config.yaml
bias: "qkv"
init: "uniform"
lr_mult_up: 1.18
beta1: 0.95
warmup_steps: 200
Each number is 500 + 25 x the weight over its row's rms, rounded and kept within 0 to 999. Layers, rows and columns count from 0. Numbers have three digits each. The size before them is the row's rms in percent of the matrix's.

# up: layer 9 MLP up, 192x64, rms 0.228, rows 47-113, columns 0-63
# down: layer 9 MLP down (transposed), 192x64, rms 0.178, rows 47-113, columns 0-63
# gate: layer 9 MLP gate, 192x64, rms 0.232, rows 48-113, columns 0-63
up47 101:493510495468492413548513500495500500464501516478513538499486483507520455494480533538520472535488510506494513500520496491483498532471554451496500511477526492480492490525510466521532460480526507
down47 098:485462510538473488520532483499492510544493517510551483517511541479500477512470507501483493532492539542507485491480455453495515514499537543472505475533447479490494489461462509506480534477489494
gate48 101:496484484491516473476502506527486450518508572465517488521466507528475517495450480514504558509498502516510470511489497482481524458509514471512497462483519497512468475485460496537522490532464537
up48 116:474504525521445502453546508475504511526473409477458521484495525475516491512500491492475541528498498495505518489521467519510500502500497551509487499536492494531474529497519514538520521492499487
down48 091:471537515515484454477541466474509498451549533503495506490525527530502515464488512496483496504494541498489467460465528529504519507511437479487503504522540493480496485479488454465480491493476494
gate49 104:499484528452465511468491502499503542558507507557508501532489507505524524518478477522483513483461485520488528476461495490560538492518530498500491505535489518495530458485494473481519484483544522
up49 100:535472492487504545501501507484504477489522490532539516504478493518515487551481509493504514488528512483453468484502505503486486544502460464494476561470451476480493457543490489475534529507465506
down49 096:518523490495462451459480493535491520508482510530505470507482508507496504487515515501503503457457459495526568524525533490458528486528525530514500545502475516512542495518517515547472485506475497
gate50 095:479467519516497510505541513459498499542502511498524507455486478502519510521567473475491499504495466499474525544508464502471519475479510460525500485490493500517495456519506551471527506513558470
up50 104:531477516500511485491513492470510498466520497505463496477546476490512495454525506470479491494493489451471448509514539488483490473501522493465497513534507476438531521474530490551523468518527471
down50 099:489515549510481515494502491512482467541476490499524476513502511461483517526490473493500534531487515508497545535482488505455544507457533522507529494479494574548475501507500483466503516473467514
gate51 101:520507510477504467542472484494495483509521516507531466504492504493522483491503522472498488494529530457497508471436527525482472486508521472495478472468541474482485505480437492526572531509499507
up51 094:513453515519500457485546471462510511449536512478503512503451486529503503508510470522548524510510496483467490505508517496472459483486485462510499517499480460478507511470501451515464500522492552
down51 102:475466531499504473532507512492503502501500541527464476523520485513466510508517519466494504468503521504490475464517509463507518528540526494536467503563498512491480520489529506520453452534493445
gate52 089:526487486504475498524523526498452518487524500478516461484489528481464500498503502483508507502514481466499452509470474510485446479516501506523469512462482486472457500530527551516534455499440476
up52 096:543480510481514514522480505488485505492497504504472526507495499515493488507502550479496480451537522524463515506491532521480513471457487491466522513441555504502523483518460490507519550461516448
down52 099:518498478502474468530529479485500539473489484500484522507481535569530513528540514491472498498488558505506506485508494496534517511505555480506532516483503484515496447471482491526452467516476528
gate53 100:517496474535485500503516485472487509509476503511533518447494469500487510491517528510493528436485456482493483504485491460534520468474552543529516498533506513492494468559543487525504520506516476
up53 099:486491505549475505510433514498531474490467525474439467502528475494522484448498497470498480473468534497491496511517517518473480498539501478501474502508498543497482508515461478514467519452493520
down53 099:523480511503513495503566510549497484510510480476483495534498491479516469466501500484498495525463481502520536504503490522490464476542505512562474454506522508531471511518499470540492440536507516
gate54 087:513459476466453478450525488462503492508500526500468504505515535502494514524455497496471475507498550507543525475519520512476527475463500495509508488560481534474468471480509478517485501477517535
up54 102:460479489508533483505463509564519525496505494464506525526494530444493484505515548497484510515473457491501531522515488558510501477496524500478504480485506503495534465463471519489503531473549484
down54 102:542507459471477483486527504479492472523493472530478504522484521476519539532456485543508484467509519547531465479462525494497479520488477476522534500519460538506513516499505487538507490491459535
gate55 095:521518519487538448503538506487495511456523488510469489489502503495525518529504481554470520493539476511509528482543557508570492500496509515505499505507542503463516470529511491490535534482488516
up55 105:507562513472539469526469540487468472513462510485543483466508478513512511494492493533514494511473509452504476512511481505544549491513509500506487479455486519494509526522504546455509540489507509
down55 104:453484501485497511499499508509489471494499553463507484458549475501490484476497505519507511480493498538561486498462510483454508505490556460503516533492498508554495543499484515524519521454505514
gate56 100:544522496509494468478498480520528470463562521541487501492509499487535518533475511512500510510451481504521546543486480461534496495525509471494455469510513515525475505486481494468509555477502499
up56 103:489471510519443474528505502518529494514447531494520494506484469481484455533517510494491505482484503505486518503485516470544468490477483534488537523473541486515522441495488521514507482533467445
down56 106:547480530461503516527536535499509500474527514480536458477475500465558508520503482520499519532486467510503509528490510462570501494522489530502501483467507504508532493520543493476484459497505492
gate57 099:517496494524507482486512494504483512453520501498515502500462524549470456563493523499463517498526525513510519532454535541511515511498503474488511518533511511475490499526544453515534445519507513
up57 096:485500536504456533481522514484548497539505528490473482533507522530450483525469489530496531498548507552475545503498475498515497483516533495521459502521473493486534534518466485507510513509463494
down57 103:487496527519496507551527499455481512497493506468443458488497477485464492484504518483525561509500493523488508455533493497507527505467509515496508493513507502564548543470525466532506489481493513
gate58 099:479503525489505475486508445504495457502518461479454516477473541510474515494463532485510473462442471507516539478488436492498479469473498512491513508528514490475501492492488510522484544496483534
up58 109:482497497473491488477522514515523467547493507466479494521524558500463513483467514486466513457512480489478513530533469547522491482470465528484532469471508454491497491492484519513484538508538534
down58 100:502477499459530503524465516517512539465486495488524467504496516484467472491497507486486471483519466498488538499500538524453526501456499481520472502479498497509568477492500494506490499534426540
gate59 114:482478479490504520457528503501524495496500490461527478528513520544471464536454538487504505510526501489492467516522493527501555442515541488497478468501508504492469512562497494512513450491499509
up59 096:501477452512462490520492480527480497500511495511462476478512511442475520506495521530464530524495498512498493437501559469465468488473496491515506525468504499473508526482511480485513513521526436
down59 099:513470520479473538494522532509538506479464541527511534538513504494527497473493527485503511525478473464504522471514508509523488526494497490499479501544547501502493537522441542512538542487479534
gate60 095:511480516547497489451510478491469507530565527531519528515481473525508494512505487542524482467490462524488489478489520528538504482477524496522514520538495493516458524467476508520457470504523469
up60 091:541505469462539492515515498476487450536481486505489484493519524482511539496486549484507455531504523502486471497447481519539534470502503474471516486538465534495497510490529539477485531521506494
down60 095:578491524535500492509502489503519467491523509483491502496487475497454492552526542510489445501473530484528476527536534510532489518472511516531515483505497466512498507491529537495493493465508455
gate61 097:483495504515475517463441466506508492492498467451519464499518498525470520525476507509454472513497489518532478511490522487505489507511456473518517468526519505503498454524512508521433512441510522
up61 096:488500515528509450566524490518491455490482455480534465516526479513489477502464490502494466514427492505505482473507545511475478526485466497482513478485563503485493480508500499488514481499514503
down61 091:511523500497536528485428515509458489522515544463488468520473532460491497485514505450528481494489538478497493491489483483508496508506501524517505525490500513494537498535490510522444533507514560
gate62 106:497517519528531514488492498507514509499543522476549511528477436497466519487472441465470501458466520520483509513503500492509531477521474499513470470493479519492500470427470499519519499502493503
up62 103:455540500537573502503502514504508523543571457513504493492478484460478493475478494522496496504528469481520481492508520485472513529496517501465511459501523472506465476511512530505517489491515538
down62 095:523487536460513513537495510523535490504492506468490539506500482510470524482539461515548518494504505510515511506489529548475493496512481463495484463483529514498483573539480483496450493497490457
gate63 101:483511519484515484516488542512551448521474524499414503506491489490506504449492530497498517499508500473533461509490514493462503538516494525504473489494483445462469493528480500507511499495508458
up63 100:485512465473508515482469496526470471477468473539496511510527482571512460506507503497481519500532499472534488533471493480496450514507493499482498441470527514487492498487499429486483488503528518
down63 101:497508522520502509507507476543553499492461501525506532511525461531472520492531481520516514487455492441526501527486516518518507520527514515486457500515530459512506492508550470461552481524488489
gate64 090:508478489504494483514521474543533511483450503482449490488509503502482495505507517495469565544545488515476508526461502518494521529517510492502529505460514546517501516516457509451531516533471479
up64 087:518508548500498527462512514480481537460531524527499495492532488483482554489498489487525520501513501507468540494520500510529489510523563543488494464484502540522518534554507493518448487507510512
down64 086:498482481483452520496447514482500514515516526545509512501512504515493493468515523549530468492445522509479513501527536523499505494519479488451524522498509481431491526478516526520499492485555516
gate65 099:540535552501512514517483485485523536512492494480468539488498502527511489494515498477466476470492512529530507532535499476440498475494494474475471508497514496520494451479538538522449527472499468
up65 105:482503543495510460526500532539534485499485509529464485520472447542542516489480509498505487492555501455563508498498530476490503524506497491482486457475492489496475543483491514492496477491543485
down65 102:427453452470512483506491499521481498488478536524486516517494519506448480497513464504459511496506479496476498492485509461514519530469457514465483502500490506474509511510536439477520489524464510
gate66 106:504521466530491430530491475496503498497502506481541504490462499527473495533506524481507514535483505500508552477490519508506496516450538440520478517498506543506495513525514452494524504496485555
up66 099:475527500534499498494451509508496441494477498498490479509519489485465498542490490504500495467491480514520493502470483534504511561499488467542482499462463502536450461475517484528477532498496552
down66 097:498491540477498519490478496526463494463514531514467489478563481483518467497495554556471486495524505496510526484497456516489503471513446527533509504506506492469503501484483530504440496501518468
gate67 106:468524480493518519504518486499511499505507493465546499539462540503485506543514479477501542467556465519508555487533486498461548504464532506508478470511466480490471492537474497501489485482504510
up67 099:521507523515502559525499478478509512524564508487560531519486490490502482468467485519511525531453533498483535465509512499504477476503497480511477513465490502498507515498509546494469566495523491
down67 099:456486498534483507497486521523504503490429505515498479508493517487492543480510510519470521518475479484461509442520492511478476514525476529509512477507462546532524479462527491490500486551468539
gate68 110:471530518513475508502427518477507501504464490543495505493464474495503494490523489512479537501523503473472468463491454494465537469511462499496519448455482511466472465514482502508506502464512514
up68 112:532512511497504517456515519525517479499524466507476577492466520482480509478490510519539527467496467513482512525520476460504497493460448522475493517471467498461519472504501477505542539496504484
down68 111:503498524489495541485460502501472494526495502507523535465464494479503517512469531476544530514520485500523473464449460464496450478474495537552517487496526501516500529519508552505501509472515522
gate69 096:506526500492508458492498470514522432536482523502502498475453507484487457539548505497517503464518528487464447502525556499500518497520505492510468479526531469514463522503513494511517481513499466
up69 097:509524474521508559497501503528500516551486489492522551487499524478511482492561479508508533468454516480541470506497480486486503524520477485509532520512513543483466454524521535500503515459490494
down69 098:479467475506507531517505525494528489487507483484478494459500461491479518502505509461580462500504489496498457534542519481477536523486509530506520493499487447484529517463490521499505506510551535
gate70 093:502484507490529538464500518571495495502530483466497513503470542489471506470528514484512554484521534526474522508549525467506491522485485474504493470526473549540474522520480509500517482510491519
up70 095:486462476506540506553491495512534457465514501504481498473461500535462497504493501491501544513499491479480517457504473522523562508507507517513536482523487496494509533552489539460483460515487488
down70 094:479512486539527544485471495494484490517473527433464531481493478475502446497527490503519454509501515527459492498514482525510556476530509539479528505511484481514486522471515493487477463498530494
gate71 099:511470492536510500480444495513522474548452492468493528481484450511520524493453524509485521512510533478455488494512482534517472454525550517502491499477511476483495535506489528533481480489507488
up71 100:501557546480489490490514503496506494495522511494552505551517491521510505513537497523518525527508479527544487506504485446514503524520529482464528564531524510480494530537481515521540485503496525
down71 093:568530482518503483518489480516506483517512510480431549499488506499541472531504492509508494496448513489509511490499523531515515491490519480477575461536475508489513500508480510531504507472461495
gate72 097:498504481480504511555504476468490486509524531482497452430539479538482539472506490515453474519497464509493502496488482512474493485530520487501512493563520519534525473530508468508526481485506510
up72 096:492474511483480512462494467517485488526499515541517487476472492511478461483530530510488453479491434493516498505471544514485497552496501490465472514495474506475535500519481520502529547486451533
down72 093:456498516539519504516502560535471466492470507488513523535495509473477448477556496527494493508524525516522499481486457473519488478539512505487525508472492493505502510514482506512520457500432497
gate73 096:510453522491510512469484499528511498510538489447490505511514509522462529487460480530489505521517552497479451485469528488522513500463528508479489493524531499526462528478496495520571514467485505
up73 097:528526464491505530484503510503503482522532512493518482458479517504501493504510474483486414532516465505454488476483446553510487510560473523537495471478513504498506508515513514505486476510468507
down73 094:444487493522513479539506472445533535498471507507491527538514510512517523518483457533493555501504513534506539494519512499487510528535495508468502502500548499483460480500502482526532537485525534
gate74 099:514450482526516498527515532508459483480492498483486466493492484539488518480494486505505492494540453482507550507484489497482511538504552493519578523534496468477491449501490496500508491459477494
up74 094:478512503499462515489486509490488546518452491499510502509480484457478468481512545473504518492527502488552453520537464530511478523444517520512455500482472505519484489558514524492474513512494522
down74 098:505489479488503498498520473522509477483508450485511533456524523457532505491455481505469509492485483537486466492473513477526513477507498541428524456487511487500504513518490558493514520477483458
gate75 091:543506498517464505527502527491489482492482482518532472502466486489527475518493496476524490492489465534491514495545490568486525491533525502520468479530520534475445487504499518472544525471492451
up75 089:522482471528498451531518496483486503491508504489511496506482487502515557544497477464512530539513512517477513483528499527460472454526447489481473512483471544501458512514541531512505474527477512
down75 094:520459508466463462503479470532495527488536490497553473487476486493471496503484498466481474506551498485543525508527471509502491521491486479511498491500468499480477473537500459517534509534566488
gate76 110:549492531498473515472448490522519482520506519525507510553458519467494487515479549480484495523457490492535540486518518503481520471483505481502482446526492518499533491498513466507486551470486497
up76 101:535534565488503498517502471487522506554475478514504459461453511506472479500511513503526484499459475511485499472495523494494438462540461496486508492503483468482536524513524522469502513480496507
down76 099:489524492485520568504513497500505506520521535515526479517497505531498479486496487464490490485564521485479502504509513491509539491498519556515496508487510526472524463456453532538527543540469515
gate77 098:473530517472513498508536496550510510460490496466487517511533495521530493527485502461440534497539511512478446535483500485530507490515523551508505477496483467543471469514464493495494494500532514
up77 101:510483537504515487520484503490498472481458466486498517470507427491530455512482488493476520489509524501516490550480485485492497475439501530474518465509488498515503512454524497545530467472466476
down77 098:471535543542519529462514463516496519518473517488521488454503486501512533457507487515520518492563506503490512551526473516504509450515500494504502507519531479493543510514494472545489506501516546
gate78 100:520478518473485508501513491474518503540491466501499486541516489428512477503493484515488531521567501490523521501454526482493478545482510540548512498517508514501524494502471485488555508523487540
up78 110:508515458524506510517484495451547489496503521502453481480474525510485496450459514520475571504505536525521524458481530490537489527501560499517503480502515479480512531494489505522486511497493476
down78 102:490530500514500484529490484512489541529533473525480497503473505513504466512533489508520443491501498512505523508495544507524533481494533494497491535497496520427517463521516509505504518580523542
gate79 103:458481516506507520493539536547483497485488450475509498492500468533495566549512494509450486499513541487463503496512513528505507482510531518532509499535469540488481491480502539476461503518500498
up79 089:553512485512456534494503515462541475522491496500511495524515523493523518460538482481510473534541451488488520522501504508479478450479485499513511483522452518491553504476503447478518487481493491
down79 092:569508552523514527458524482519467517488564490504506500463507484524471513496509500508506472516454501500437492463475508527519505490543490538475505499499517485483491496475527525478478510503475497
gate80 102:487520539497517478513521489530472527478460492492490479496502501462510497482492503467481525552514483474523570506508540532472478479524489491505517448521558531458506485487478488504501481502461513
up80 105:475505517451477495511482496479505514484494518490494491542525522506537468513481482461476479539541531500453520503486479475466477558526537525485488466510496564476488509503534515491492515467499519
down80 099:444513492498519441484470478487480489556528491498483528505548454484478506510492491517536517475492500525491499516520502462501497492467523554504494483476495486502541486521506547506486556485480503
gate81 103:508503541499481497464501511529458509502530487444519498521446514499509479502447522485476503538510547536476525491538532513499521482520510526463504466524520497519477496514502495554477489460511500
up81 099:485442492500489538489492479467547450508539472498492441497516494458532475506503495449495484507502515510512503521456490486536469514482476475545501486496483549516494504483461519487475498516486510
down81 097:502510496489526466498471502472463516496493504536545492486554544493529503520527471469486451470490486467504477505478527527480500508532509518465460498441494539494495486461486486486492470484515537
gate82 115:473498543528510529548471532514480498458503528502545509491490465497504493520474528511495513522516531493513477461526504453479483443475495474521505507508500517481436489522488515520541470473520502
up82 103:486516479493506527484477480529551470515476513487484543530478482470489527535473494484422483553512516514508511464462489482510477498504522520474510520482522511527520501488517494489464489490443523
down82 107:489489450496499496507532517499445517521482492490481490522499512450483485497487430475514532527457470508510492517501494501470445474497475527514520483488464519484544527470513518465521487520536507
gate83 101:535477493486507526473503498493440539472487508549483501511493480500518524518461512501517495506498512462522478498512482467475466554526557542530472511485555506467492508516495518469491473514518496
up83 095:518516535476493568500487534515508516492512480520507495459482437556511506469498534510508468520489487504514506446519498500549474493485513489491502514491482544525498472502447502499477495476460504
down83 092:486490485444530479481449499531509554517533518489494490527509498530499485501536484491464558519493482474512501498481522499465531472507525493484480508522504514457525464532559492523501505500468480
gate84 102:480521519517515506494484503510467532538487478463501468503492519489482504551445509491459542483497501523551511483480503527517533517518510473489495482478539543490537469502474457502520495491474553
up84 100:514518470517438509540510516516523504473466500492506522496500521450533523509481502535449541473492509492454501491512480446479534516474468518473510546482506488501512475542492535516506486517506487
down84 100:477510551496461487488520551493478496504542520493479481546470500530445526475483475464532484458507465520540471463488491471496515482531515485503520498495494510483492482496546517523510488517530527
gate85 090:496508467507479500473499491515524486496462488501491512536497494515562506483495528504523521512463512498505508485488455484450492459526442534461465498543457517484504481472494512479472477557505510
up85 095:481476470534543503513460517508520521507507527492503508510472499524515518464515441472475508484508477486543472543467503474487480484458529465518538445503480495489503448476493477483507506523488526
down85 098:478505514503478539490510510493509538485532487493520546479493478549459503475484495481473500520497510502501499527443444464477518462487533519538497489502514479478457454537463480528517492486514487
gate86 095:533527507457477479472480526509465475512544498509497481506479513524511529483502506465495525468531514512488521516483513506511466502495448547527496503488526464489488561497527521443473490460474511
up86 098:538479488477445487505505512499488517493492464541507506492474506480509487523489503492477527515504459508496472510477491487502522505460500502516535520521559530490507521540561560432478499490486508
down86 092:427455473497508511496470492471523502519483528495501535457485513504528476499509510561492513507510519536535509486469465520443540491508503477490517504507522493485497508462462464491493508519482532
gate87 096:507518486497526501493511497501528468504480508531499473495547449519462491510503533479459461499486530520487530494536480495535504461451522534534504488485472521566475488499517499525463530486516479
up87 091:478475454492490458477466512521528507470558530500488472537502467509490512481462516527522492501481453515511529487513487492513499513522472475491467510503473470501464497471526471483484450518506444
down87 101:404524514473475512519516509499471527491470521480525505513492491508481497514503493513511498499465509511464451504508536479491484504532469513437525513486476527457529503501514500513518548469507517
gate88 093:491522509466512513529491529503494488501503462508519443529508503478542470487478520532537527507489472499542509474484457484493534497501489480559464534539516515531480540490514505472512479532506536
up88 097:472499518460480479524506477498509488535499529507495537490489492483511515508496498531510460497537507502475531501568508477489516458500493477540489503530441510439504543503544532509506515487490462
down88 100:557460498479511499491490548492520492505492483510519451542485489493491530518511497568531488468505513516494495532482491478527501504515523503480529479480451503503546484528502502545483539479502453
gate89 102:479496490508523503499524527479457490510495522468530521530511505475484494476507473512445504454498464454529496521493508482551545483501497519516466509558512512505517476507462447516533491470477504
up89 096:525530509505458524525489491485486520558526527515494507532538514521504547498511486483481529520540495527483497491541474495460493529471501512480493536528559493536486517465466514466512472492493478
down89 097:541488439510543495497529533517496484482517487561510497517476509492527488533481497523475492493531477500531469523447490522515525496535465479449493471537519489485529532514517500496514473477516496
gate90 093:522473469515525515474563495533532474494487525476494497524493521482483462515498476547530517521466525500489472497470542475485497478516544534451517458485511482527521459498522530496484510488494494
up90 099:481489504474490441514491501509493502515476541516508492516550520523516496543525525489516506489509531437507505510549463519485498506464514516535465555480517471463490494508486497524507527543482526
down90 090:515504532479463465509476503472452471507506450525523491469473501506501527484490493485549463499469452548531477467505484470513505486493468505500519527497533517515501499465487538470542474474498506
gate91 107:495472479551498487528522511526506485489526520494492472548461509521491462473564490500460498487535501483501508490508514472538577483511472471499505509514522528485491494564484495496485504481490503
up91 117:557531477509487512468520522501504518566530503509470485500503533486531476521504489464470452509454482481508481487477468518526516484497536515492505515522520501516513476517443502500508531527447497
down91 116:440510481470483489497512502506485532537512489537476467487532458482514562492504509498528476500500496539514483518523494517498480514560488490454491468490526453472481482494487491488511487509469449
gate92 085:473538444475490537497479484446464473518492460533469514456489458516512500497523523524522475524481502490529475519476498480516511510490479508485475559504481462535470510473506509487501478481522514
up92 094:432487473507489498499478473498483510525487506489469519538525499472512498460513511476518547522505530443516477527495495482430536542483510494537477479522518488478484477489469488492505493536500488
down92 094:550481518520538498546491493507452489459476490509483511529481473475509520473480515493503477521517496461482501512548524559492459505482499504481505479514528537458533475522533468495486507534521508
gate93 099:513497473508465470540476464507528531498540490512527508486499508539493512479467530499501505530527501521471476511501503522488501441520493518508529516470519460553454485481538535491541480516531518
up93 106:491475486496517495495487518498508480499495515528507533508484497504489516451505521507538570495516528465566443535537460476529503471562499520481512499510530507476527509530514494513524499500483493
down93 107:501520527474504507512495547570498521494495481529503501508501496536485528504490545544517522555488478512474469447491470513494501469483486499475480489501478524505499510503477488567516452525487513
gate94 093:477515510472503446522487479476503508462495510491493489498508481485516506439506430476494522495466491511520528483518471525501493467494489496505487509497492485460527430538474480490499520451464530
up94 095:481565526490548541496489482508442524508500510490512496486535509508515509467513496543462506456522516534509505454540492522503509496524502490499493497466474528443486465522536500490510499477506515
down94 091:554444477500523465481474525487549469473499504495511473455517498498514484465477515532521481532475545479497516530489531509491494537522480514473475484504495488550476513517468494471511474492478473
gate95 109:505464476552495498480477514487495474514523504498486479504485504492478518534493518542492457513547467537522502497510522475470503526508516508487454538531515487528451434544479463504499479491492516
up95 109:543534493517508526500484445505523537472535489490473522536486520496516489510503500528476528444540509516476457532511506538486509502481543469495483512491519486485531493496535452521489485537515471
down95 111:434517523485490506544477449494481510530478468514509505444466517478509514489486510541492541513512485488529479508467515466486514491470521476486487472461492522512464473478448528514496510516512504
gate96 099:518489511527479477539500457504529485473485493496486485529505518494509497545453476527467462537523497447493509538527462488495508500507515504570526481544499531482469489508447500491507509513494488
up96 098:500512471476504522537500488555526460500484497496456513526448522492509480510508492500479501452476524514501484535514424479465510496519485486519478480466466503478497505478511468510536486481464465
down96 101:566479467474517470477471516522499539513471509514468490503480514513458504500491506491533533500527506483531510565508460510456496526506506506522512487463483493540532502542526515521480498522468481
gate97 101:508465505447513537535490439494513505496485517479516491493502519504504465488479483502475493526443472499516529493534537509582503517532491503533516476507488511455466465494502512511499524510482501
up97 107:521486469536509494493532512530484508507477485491517505504498549459513479505478513488496506474517510492508498505503495543439497480523535533519494497500518447530512468506482517508504554487428555
down97 109:516545493464512503537517500509483506524512519503491492502477524494490507480460444482482474501465479496476501507539494474574501489489479460515508512499456490530521463482534505491529508489512431
gate98 101:512503484485493475500488482468534495526491476517524499463482513522502489490486504479501511486489485477549516519503543501497437482486568494552492506490530489499496464514524466472529479446557500
up98 096:505484542470463524523472511508479501541481483490460480539475541540490541527478538499512488514501479542526501524526478525541526514510485471517463512505491467463528489484524491522516489493457481
down98 104:427532467502515536517511500515515506519506466481488480519518473531503532533543464529480528475508488496510499487491528537492510476515511467447498484470467480482476479494495467491558527492510498
gate99 095:489471552481499495554489504534518532524499493461459506505478459461485509459468482500514520500526478527519477483498497479488529502523517546549499504513495502543519495529487492469448474522482518
up99 104:489494500538491454459471504506527458481484506502445488503502514535543494512509517518479528494528466507485517481508462486461486495479490464483514490562476497467526508489511480506489467465440517
down99 110:482489518511455530518495526501560474486508526530431535535525478507474496508519452492480535485510529486490510518511541526502536491500507525533462485499530546490530524504505504520502515536496500
gate100 108:474544484524529513532528466512547525470482515441488502525484520511473510493508489493479529464490478535468469504525510512492523541488514502540518478512514479491471469511456488508539483522481546
up100 095:518526523491484468461506538522493502496484496486570475466515505471494493485491485497517524506464520491557511504515457504513495551529512500527509456497519523527538488526510485459532487500491553
down100 097:498486524562456471515526512502521494545494478491468507529481517491517501509437554475553494514514516507521518490510536484526498463566491512520515536514495495518484493507498480517502519529493519
gate101 093:487473490508486502498481484484528481485536523512485496449518511491505492534518524523460528512505552533483464498534540463505501471491508434511502503523480481494470487457485535506517495500569485
up101 089:494542499501502532478526521524513509542464498529513538491471499509485506530502486489563490471459501477476495519477520508491506507494451554489510490519511501462514478519494515464530503492457567
down101 097:523486479522511502501462488529503510495512469477493498529517506462502506521538450490547515483495468491525451479472540509490503467489511491518500554547494512495459470468521534487534488510505555
gate102 106:505515514509482481453503495520464507509484493446569515486530528519489522521519500497526503501485483498440491518496488456479506489519520479506467474508530492470468473484461464525543521470523528
up102 097:483513521459512493502483527468504460488511511518472496497543507548451546480485496482500517504516493501500482521489521516527469508485524482506487485478488492477524450443451482547482465463517464
down102 099:478480456496539503492482477498485523492497489467499507458527458506543474468458548546510499496496492505483506505492463515490470516481487514477506463515501508520445508485443540481530489501545488
gate103 092:518518508475521526453478474508504449492504495491550488504495545489495487528493436520498505538469512460477505492450505494505503483509482467479462507505555499486499483528488477476543533511485531
up103 099:504516510483488521512480510531518519524498515551512461473514495479487542516486516484539526501491515539473474477478494516453479542483487484529531461478492533467458476539496527463498506535507544
down103 100:518472503507504527509492471497463485489537473462448499532469451486491514460497548491468476451513446518521529520513510486504483496499516494466521499484491513471567516477513494493532511484503505
gate104 098:543495527504530520478507526538423505521495506469483508495484531488506515452562510474564489483485503484481501523505494470491467492491469504492507454525526507502438510504496500505505503493516489
up104 097:506500498452486520532495479434502519499488474496498531506539529488506535523462513486520510550505526499501507482525511432465483517485474480509460546506458498524507500497556512501494495517494522
down104 101:487505537448476517461498531500480484502536483480479552493469517500494508531520516485510535487521461502516473484495478548482459497519515501474472515501515504555463529541521466476456505512503482
gate105 091:468529534504484528477448516486527447547500503497516496495474474523473520506478502510486510506446481480535525485545550512513490509524522496524477498549471512528463511472511521462495511500518517
up105 102:537507508494488536510438487553525478518477453503522490507516530484530510441465473499527484515478535487516476518526485484467452501490531493463507504550515471477489516505502513495518529485498518
down105 106:493487443540501505526491532516519519525461520539488518486546507548520520522494506503498550489493507533550476471472477536482533509464473514469512532502513520494478519495480504548504510497508533
gate106 106:529508454524495453506514538473475462497536460538496485502499457452486534516480506462461491533467508498508516473504521502498457466529522480533528505497521492493464498522513469485483479499506469
up106 107:477520503486492505507447527427458482531510501512514461494496493492514525487498515523456476553541486507522499482506530489483516515532475505491484529503521519502473555506511504508479446457488498
down106 103:488486488498533515455478559498516448536494495500442517544522501507490523468549509492476501513515513519489486477503485498467482519444515516526460486476493491454490503511485505473523536499481530
gate107 094:465512547513521473504498486506478483563505475487485519510474458506487479536487477525506495548502481510447497490544481508504509464533476490544530493508487560504520502505503495461489512490460528
up107 097:471505482459468524492522506532527520516533530465445543513476494464483492498455505445493499489439521506497491501509497495513504504448538472488485461531504529497520514494490528476477507527497485
down107 095:508531486542500482510476502513539514508474489462492504467509523479495506503543527509490459495475519548517531471537529504498509551500481501503472473463488483476463531485471439531540503488515484
gate108 098:511541498507486482478490511530514493501488509482467455499514500501488522465519499488467518450485468513512518461539530496497499501501483504503496536477489448479504518506437539501487508538481580
up108 098:496516503529525488514511504548518519491481517528518499490479480509533474481560508437451495513487471473443504508514450482511508462505487459474485521502495523484489477521519471529534504496538495
down108 105:547532499510484478497475538522512528542501477497499496500567432519520473492553539518486491490484452477480483478494484553495515493470515515528468513492508487506503494515532489511503474480508478
gate109 096:488459531525528469512493470481500475527525489489505521493502532497489525500502492509463521507496545524470473549527498468471478478452494479512521500540465516514464495477460518475515496557534532
up109 102:524535496550503516493510503485499515521541505517478454501513491536521503461494497521492513501511516484495497474510568549499475475465549510500486499508490489474532481542507472498508468567527469
down109 100:488491517502494496488498527496470516495488457488489535490521503508479520544490454423481514490464499516469522512507455507494545481502498487491503483518523510541473494471533483439541548496494497
gate110 113:475524526553492472513471446458548527529497544444520484522517527511463514490521490514487467521474479456484480498499501501495480469519486499527488507496516484536465515509494520489496456512492527
up110 104:533484464521529454493529522485517556497486504520442511471544499504507516489547487528477505483488497516457491511480539520515515506497512496510450499455466514521497510531468502544530516508489517
down110 101:444450509460517544491554563471459494507522516511505499461478496487476475499513522473479498512561489508502481502507514466493504472512510520500488496511485473453516511496523460470498495479515509
gate111 102:534478478477484474501501493496529513515507454497517480527535515491493449506506498449487516468532510478484494562473540503486474469485546519505465465488460460498494502473531504538498482476474504
up111 100:530509514498479456515501515498513482520500508542478531494488522513468505496440494518517471491547493508477518544483484497541441510519499560491525489498522455504487540515506539523532494469508516
down111 092:479465513459501501464507471525497500486499494499505518518484470508529483515525525517493554540490514456517527546507497509464489494495547552497464466527482498504543506494504462541512491536497454
gate112 086:512483490489458492475493473497525476492479508490510473460516484512513483509561485480498508497562510538486544486493488496499544494436461501499516525511523504455506506528516467477548526477477480
up112 085:452522512537502528466470483503488520553470520503501527524530521493457447489536493476520453535520463517533521499517506517481511478459514511505512478504497500474520495497454506530495489521537472
down112 092:463466502502496493534542529534492520479515532491488519527471480484469510521442467520492540483474513476500441552499475481502509478530496503493491525515466489545487522533487474513482463513511517
gate113 103:519533487488489517516518472530514501501494475524483566493462507524516560459459521517498502532480510466509436503493512541478500490498524548499477497478509463486462513482491523497537489520506491
up113 091:499461513463516495500493525497533482535534518503524480475546492543438521499508480505543500456515516511527506478492528475506489548550511528520475484514483454484499503472493481496492498466505458
down113 096:571489504469509484451539528526493504499507464504520504580512463442533486512502528478535468492488505511513500485469478493502486508504488520488462483512464459506479499484491496488515526504490505